Part of a small language model's weights: learned positions.
Each number is 50 + 12 x the weight over its row's rms, rounded and kept within 0 to 99. Layers, rows and columns count from 0. The size before them is the row's rms in percent of the matrix's.

# q: layer 2 attention query, 256x224, rms 0.0919, rows 237-251, columns 112-223
# k: layer 2 attention key, 256x224, rms 0.0888, rows 237-250, columns 112-223
q237 109:63 41 44 52 42 66 59 51 30 47 37 37 65 41 47 72 48 37 52 36 30 54 53 59 47 44 62 62 34 44 65 41 27 55 50 63 49 58 55 43 47 60 51 43 68 53 47 75 51 37 39 41 31 25 49 65 35 41 44 61 46 66 48 42 26 80 52 62 51 52 59 57 49 76 73 69 37 40 41 57 67 55 53 52 63 59 60 54 37 48 59 57 65 20 56 46 39 53 51 49 36 72 60 33 28 49 53 40 27 58 46 47
k237 114:38 53 39 70 50 36 59 38 50 50 43 45 36 61 39 32 40 40 46 63 56 41 49 60 57 56 38 54 72 65 51 54 57 55 47 60 48 47 45 61 57 43 52 73 51 52 56 29 57 66 45 54 83 65 29 29 69 53 58 42 42 61 56 50 58 42 76 66 59 30 65 51 42 43 64 30 34 43 69 40 59 53 53 47 27 48 57 43 47 52 53 57 57 63 58 36 51 51 50 39 61 50 50 45 44 11 29 40 52 39 56 55
q238 100:41 43 20 54 74 57 41 39 59 50 42 41 73 66 47 65 64 55 45 31 39 51 42 54 52 53 44 60 66 53 62 62 42 74 39 74 22 59 69 28 51 66 33 61 62 36 33 50 44 46 47 35 49 45 52 32 58 50 70 56 63 46 36 35 70 54 73 51 46 56 63 58 52 45 48 53 53 71 54 64 51 40 60 46 42 42 51 51 56 35 47 69 43 36 43 63 52 41 45 60 44 65 55 43 58 36 57 54 67 81 47 66
k238 098:52 55 58 70 58 48 61 67 54 69 63 57 37 33 57 39 38 36 49 78 55 52 49 70 60 30 53 51 52 67 49 35 40 44 41 41 51 26 48 55 29 42 77 26 46 49 58 56 65 63 57 79 64 38 50 48 64 54 56 56 53 61 52 73 52 58 34 58 48 47 49 43 42 53 42 51 60 59 49 47 44 46 33 42 37 55 47 36 48 30 66 41 54 61 72 61 70 48 59 66 49 42 51 45 54 42 38 51 25 38 35 36
q239 098:38 33 36 32 47 77 30 39 34 81 78 34 53 54 46 46 64 25 63 53 55 40 62 39 45 56 55 63 48 55 52 62 63 65 52 27 38 45 61 61 54 74 53 59 45 48 41 60 64 67 65 39 39 44 40 45 66 64 58 46 50 52 53 39 50 42 46 52 42 49 54 58 66 45 31 69 27 50 46 50 25 48 54 42 46 57 54 70 59 55 38 37 68 47 53 48 58 28 55 54 55 59 41 53 55 45 31 63 52 29 43 42
k239 109:65 79 59 50 45 50 57 61 73 20 47 59 61 44 46 48 52 55 51 69 37 53 59 54 51 50 38 54 32 41 38 61 42 49 47 61 61 56 51 52 35 37 45 34 43 61 53 40 33 56 49 52 37 53 37 61 56 39 47 31 36 50 34 56 30 60 44 50 42 54 48 42 26 62 76 57 61 56 53 44 37 38 58 45 60 46 50 36 49 51 56 54 46 65 56 79 25 81 52 60 61 47 51 50 55 60 69 48 55 30 70 51
q240 101:15 65 59 45 66 43 53 71 34 41 85 62 54 56 31 43 63 31 61 41 42 44 46 70 47 42 44 33 76 62 37 57 57 53 50 40 33 25 64 46 58 36 58 42 37 56 67 66 66 53 69 44 69 49 56 50 53 53 49 49 52 57 58 54 50 50 42 72 45 52 34 45 44 53 50 70 63 47 33 52 56 48 43 69 65 53 56 28 53 58 32 78 44 37 46 62 75 54 40 38 54 45 67 48 50 67 44 62 60 48 56 73
k240 109:65 45 36 48 57 51 43 32 53 73 50 52 63 50 49 51 41 58 45 51 36 56 57 36 69 77 19 74 21 48 51 54 54 42 48 74 69 47 44 56 41 60 33 71 40 33 28 35 51 46 31 48 26 39 54 47 29 38 54 71 57 38 55 57 48 48 64 37 33 48 49 47 54 38 52 55 38 56 69 23 67 62 46 28 46 50 63 51 62 49 63 37 56 44 53 59 52 40 64 56 46 53 52 58 59 27 77 49 26 50 27 48
q241 100:73 34 51 48 38 37 58 58 41 41 42 64 48 47 36 37 56 37 52 41 48 47 58 48 44 47 58 37 69 56 45 47 45 45 77 64 55 44 63 50 37 67 68 32 62 47 58 45 59 29 31 63 59 37 32 60 40 35 83 53 54 71 67 63 46 49 53 38 57 59 59 45 29 44 50 40 41 47 53 46 60 54 47 39 57 32 36 39 55 39 66 37 41 47 42 31 60 54 53 59 55 58 40 55 50 26 41 42 49 58 61 48
k241 101:43 56 42 42 71 47 60 25 51 44 69 37 53 51 48 64 57 45 57 53 44 53 64 60 63 42 42 42 47 52 42 47 50 58 39 36 40 48 43 67 57 41 55 45 50 47 36 51 23 49 57 49 56 44 55 36 56 46 54 74 48 28 40 61 46 52 54 73 48 30 37 49 43 67 41 42 31 65 74 63 40 46 46 66 73 63 57 40 45 39 40 42 65 61 46 49 56 49 43 75 39 34 44 39 19 62 50 23 58 50 17 50
q242 111:39 41 41 60 55 46 36 52 58 68 43 65 44 41 43 46 52 47 29 48 66 63 65 55 57 47 36 72 52 46 47 44 44 43 15 51 43 22 66 46 37 30 56 43 41 44 37 39 37 49 62 47 54 73 53 32 60 61 38 25 56 55 49 40 45 68 54 41 39 52 55 50 63 54 27 38 40 58 60 62 35 48 43 53 51 59 57 75 43 23 48 41 56 38 51 53 27 54 37 65 41 71 63 41 27 27 63 59 54 50 44 70
k242 113:35 60 57 42 51 49 57 53 36 37 40 47 68 54 68 61 42 55 72 51 27 30 26 42 48 38 59 32 53 61 48 43 55 55 68 70 48 57 53 63 64 65 36 53 42 46 39 57 56 55 45 63 47 32 38 39 46 40 52 57 54 57 21 44 47 47 38 56 62 54 41 48 61 14 74 54 76 40 40 55 36 71 43 55 49 45 30 55 62 78 53 49 61 55 49 42 57 37 58 32 45 48 68 54 46 53 22 25 43 58 63 43
q243 098:74 59 54 41 55 43 72 65 41 46 46 41 49 67 42 72 47 29 38 46 48 64 34 74 64 56 67 58 46 47 49 26 52 62 56 56 56 70 45 40 44 25 64 71 65 35 53 45 64 36 54 36 54 34 58 42 46 44 62 58 50 54 53 71 45 45 67 66 54 36 35 60 23 53 34 58 57 33 47 62 50 36 43 43 45 48 45 45 65 53 45 61 29 59 53 29 55 45 46 68 39 48 45 47 47 17 55 73 63 37 32 34
k243 111:32 38 69 42 58 50 71 45 46 57 43 32 63 43 55 30 61 63 47 75 34 64 53 39 66 35 12 42 68 79 44 45 56 22 29 57 32 47 55 41 67 56 62 50 48 49 65 43 30 52 56 50 44 44 70 42 20 51 53 52 33 65 58 42 39 26 32 53 71 60 47 51 35 62 38 43 35 25 40 43 29 51 59 52 37 53 52 58 36 32 63 38 64 61 44 48 32 36 49 51 51 53 33 58 41 62 50 35 66 38 29 40
q244 100:58 54 43 70 22 27 45 38 61 40 49 39 52 48 26 42 50 30 43 53 67 67 48 49 43 36 39 51 40 57 59 69 67 61 66 39 47 20 43 52 37 59 23 47 56 54 46 68 40 65 51 55 44 54 49 58 51 50 79 55 40 58 48 57 46 45 48 39 53 44 28 57 75 49 61 30 62 36 63 43 45 37 65 35 53 71 34 71 48 52 52 46 39 63 37 67 47 62 56 49 35 60 58 59 34 37 47 55 64 56 45 60
k244 101:62 45 46 41 55 42 50 52 46 65 52 65 41 44 52 59 48 70 78 47 32 36 33 70 69 54 67 44 42 54 45 41 53 39 41 33 60 73 45 69 45 36 39 38 42 41 55 35 63 42 35 58 52 45 51 44 51 33 29 57 54 27 57 51 67 41 48 39 44 60 44 46 47 71 62 48 54 62 43 51 46 75 80 53 66 37 50 51 63 47 45 48 48 35 51 38 58 58 54 52 58 39 54 24 56 72 58 40 29 47 48 36
q245 110:54 58 51 77 35 54 41 48 53 52 76 38 49 36 42 51 50 60 62 56 55 58 51 50 50 39 43 59 48 58 46 53 42 24 45 59 60 32 29 48 53 52 63 52 66 32 41 69 39 45 54 36 60 65 37 64 59 49 41 44 64 78 36 63 34 53 36 35 73 56 56 71 44 43 45 51 65 50 49 37 74 85 59 72 52 65 40 59 53 49 82 61 62 52 47 63 65 68 59 71 72 69 35 40 17 33 49 28 48 55 54 49
k245 103:53 51 34 37 62 57 87 32 48 51 58 50 39 57 59 64 61 43 38 61 38 42 65 48 74 39 39 33 48 50 54 36 61 65 64 36 54 57 76 52 42 45 41 47 47 61 55 54 49 41 61 41 27 49 71 45 46 71 66 60 47 14 74 46 59 74 58 58 46 47 64 57 57 55 46 53 46 49 59 71 46 45 50 59 36 39 64 60 74 59 36 38 32 60 73 42 58 42 40 26 48 46 55 52 77 74 50 54 32 36 50 53
q246 090:49 48 60 47 47 59 64 43 45 59 50 54 51 41 53 50 69 43 29 43 66 33 59 60 39 58 58 51 29 77 46 47 55 58 35 37 65 46 34 42 50 52 40 35 30 53 44 37 62 55 30 55 33 47 64 26 59 39 46 61 30 25 61 58 43 38 33 65 58 32 66 32 63 49 61 62 59 49 61 58 49 51 38 61 24 46 53 59 53 43 64 39 40 37 43 39 67 53 14 45 43 65 55 40 43 65 37 52 63 28 40 53
k246 094:45 47 36 60 57 69 65 30 51 40 45 51 73 51 57 44 37 63 57 59 57 71 55 41 58 60 48 70 59 25 57 54 55 40 67 37 46 56 34 42 37 77 47 78 40 43 62 67 30 63 70 47 60 35 45 68 39 59 44 39 62 62 39 52 62 28 41 42 44 65 46 62 54 54 57 69 68 46 69 52 41 33 52 44 60 43 49 49 41 36 30 62 54 52 47 50 27 58 60 50 55 51 55 65 65 37 46 65 43 42 65 52
q247 101:25 53 52 50 39 50 50 58 36 46 49 61 36 41 69 42 45 70 58 56 51 42 58 68 39 57 72 55 46 24 54 49 37 51 52 72 39 58 62 69 30 46 49 54 52 52 37 24 67 57 51 41 58 56 65 33 52 46 62 44 54 49 50 66 36 66 24 21 61 35 61 52 73 41 43 53 51 60 51 60 61 34 67 18 60 50 51 41 49 44 68 56 62 55 51 67 47 53 55 24 56 66 45 50 83 46 46 63 53 40 66 37
k247 108:54 56 59 33 57 27 36 40 60 33 33 62 54 54 45 55 53 30 57 49 40 65 38 46 46 41 45 60 58 50 55 45 65 42 55 52 64 61 47 58 58 40 47 57 28 41 78 64 55 54 51 67 39 24 48 62 31 41 55 70 35 31 57 51 58 28 55 37 38 73 66 68 55 57 53 41 68 46 48 49 58 36 65 57 60 52 42 26 58 43 47 72 51 41 34 35 65 43 60 85 54 52 67 64 33 33 46 46 44 49 71 29
q248 096:41 35 65 60 27 65 41 46 50 36 43 26 46 52 71 60 37 55 41 66 82 59 26 48 53 67 48 37 23 57 38 61 46 39 63 60 48 37 51 31 48 46 53 44 37 33 56 41 38 44 43 54 48 42 49 52 43 59 45 41 37 34 63 31 46 42 42 60 56 50 50 42 62 64 36 57 55 98 55 49 42 41 62 45 54 57 45 28 45 35 42 31 40 76 33 55 44 47 51 54 51 51 37 43 23 45 51 51 57 51 57 56
k248 100:41 74 64 43 56 44 54 62 49 64 46 58 39 47 28 21 39 41 70 47 44 78 53 55 57 45 52 53 47 44 55 43 63 61 53 45 64 58 51 34 52 65 50 57 38 60 40 27 52 44 54 35 46 51 70 49 63 35 53 44 65 50 50 60 48 49 70 59 40 58 36 55 59 56 60 42 69 25 49 46 44 39 37 63 34 46 48 51 54 35 37 81 45 41 47 49 29 48 33 59 44 76 53 47 69 45 61 60 38 28 65 67
q249 104:66 77 60 45 34 49 54 57 61 56 85 49 83 57 45 44 45 60 28 64 51 39 47 53 16 42 39 46 57 67 32 61 46 32 44 50 57 40 59 42 58 33 54 37 41 38 52 48 47 43 51 44 42 42 72 47 59 38 41 19 53 62 59 49 43 59 52 42 58 38 38 58 42 38 35 84 61 24 69 56 59 42 65 28 60 71 47 70 64 43 53 43 40 52 51 53 54 57 63 50 58 43 49 36 45 65 47 63 52 60 62 33
k249 109:48 32 39 42 35 64 61 51 52 36 52 46 49 42 61 64 80 43 47 32 55 57 47 57 69 44 42 51 46 41 61 35 38 47 40 53 49 59 63 73 41 28 51 47 70 21 46 68 47 52 59 63 31 66 46 56 48 73 38 66 39 38 31 59 30 32 42 51 36 46 70 30 61 45 71 54 38 65 42 58 42 52 54 82 39 44 66 60 35 48 57 60 46 50 58 63 48 43 39 40 39 54 49 34 69 29 57 36 53 39 76 85
q250 098:50 54 51 55 39 47 59 57 54 61 41 33 56 51 58 70 54 52 65 74 45 49 50 45 46 49 47 39 64 56 47 59 51 23 40 66 58 81 45 54 56 49 45 55 62 56 49 61 57 41 61 53 50 42 65 65 50 56 47 55 51 54 52 51 36 27 52 73 37 66 30 36 51 51 33 47 43 45 46 44 36 61 35 51 33 63 83 48 36 55 41 65 56 42 48 51 70 71 48 50 39 44 72 76 51 55 78 57 48 67 61 50
k250 103:38 37 46 54 68 41 61 47 77 36 52 50 49 52 61 51 63 44 33 32 33 43 61 43 52 55 60 50 36 48 56 54 47 65 38 48 34 31 69 51 51 47 46 44 47 55 39 42 39 29 53 40 47 61 46 48 49 50 53 36 56 32 46 35 43 42 58 42 51 34 49 66 40 50 38 48 64 59 51 69 33 41 53 66 57 43 34 77 67 46 65 33 21 60 44 62 50 30 40 47 85 70 38 59 50 54 27 41 70 33 57 43
q251 105:53 50 65 37 30 53 39 57 47 64 45 60 59 44 53 27 39 64 62 68 70 64 42 58 63 62 63 57 47 57 50 39 59 57 60 50 44 34 64 53 43 60 31 50 67 58 82 50 34 52 46 47 54 47 42 61 48 44 60 53 66 48 58 49 34 39 43 37 51 37 49 29 41 49 37 53 44 27 45 69 41 42 42 39 42 47 52 69 53 52 38 45 50 48 48 50 57 52 58 71 35 58 47 48 39 35 41 61 36 44 20 44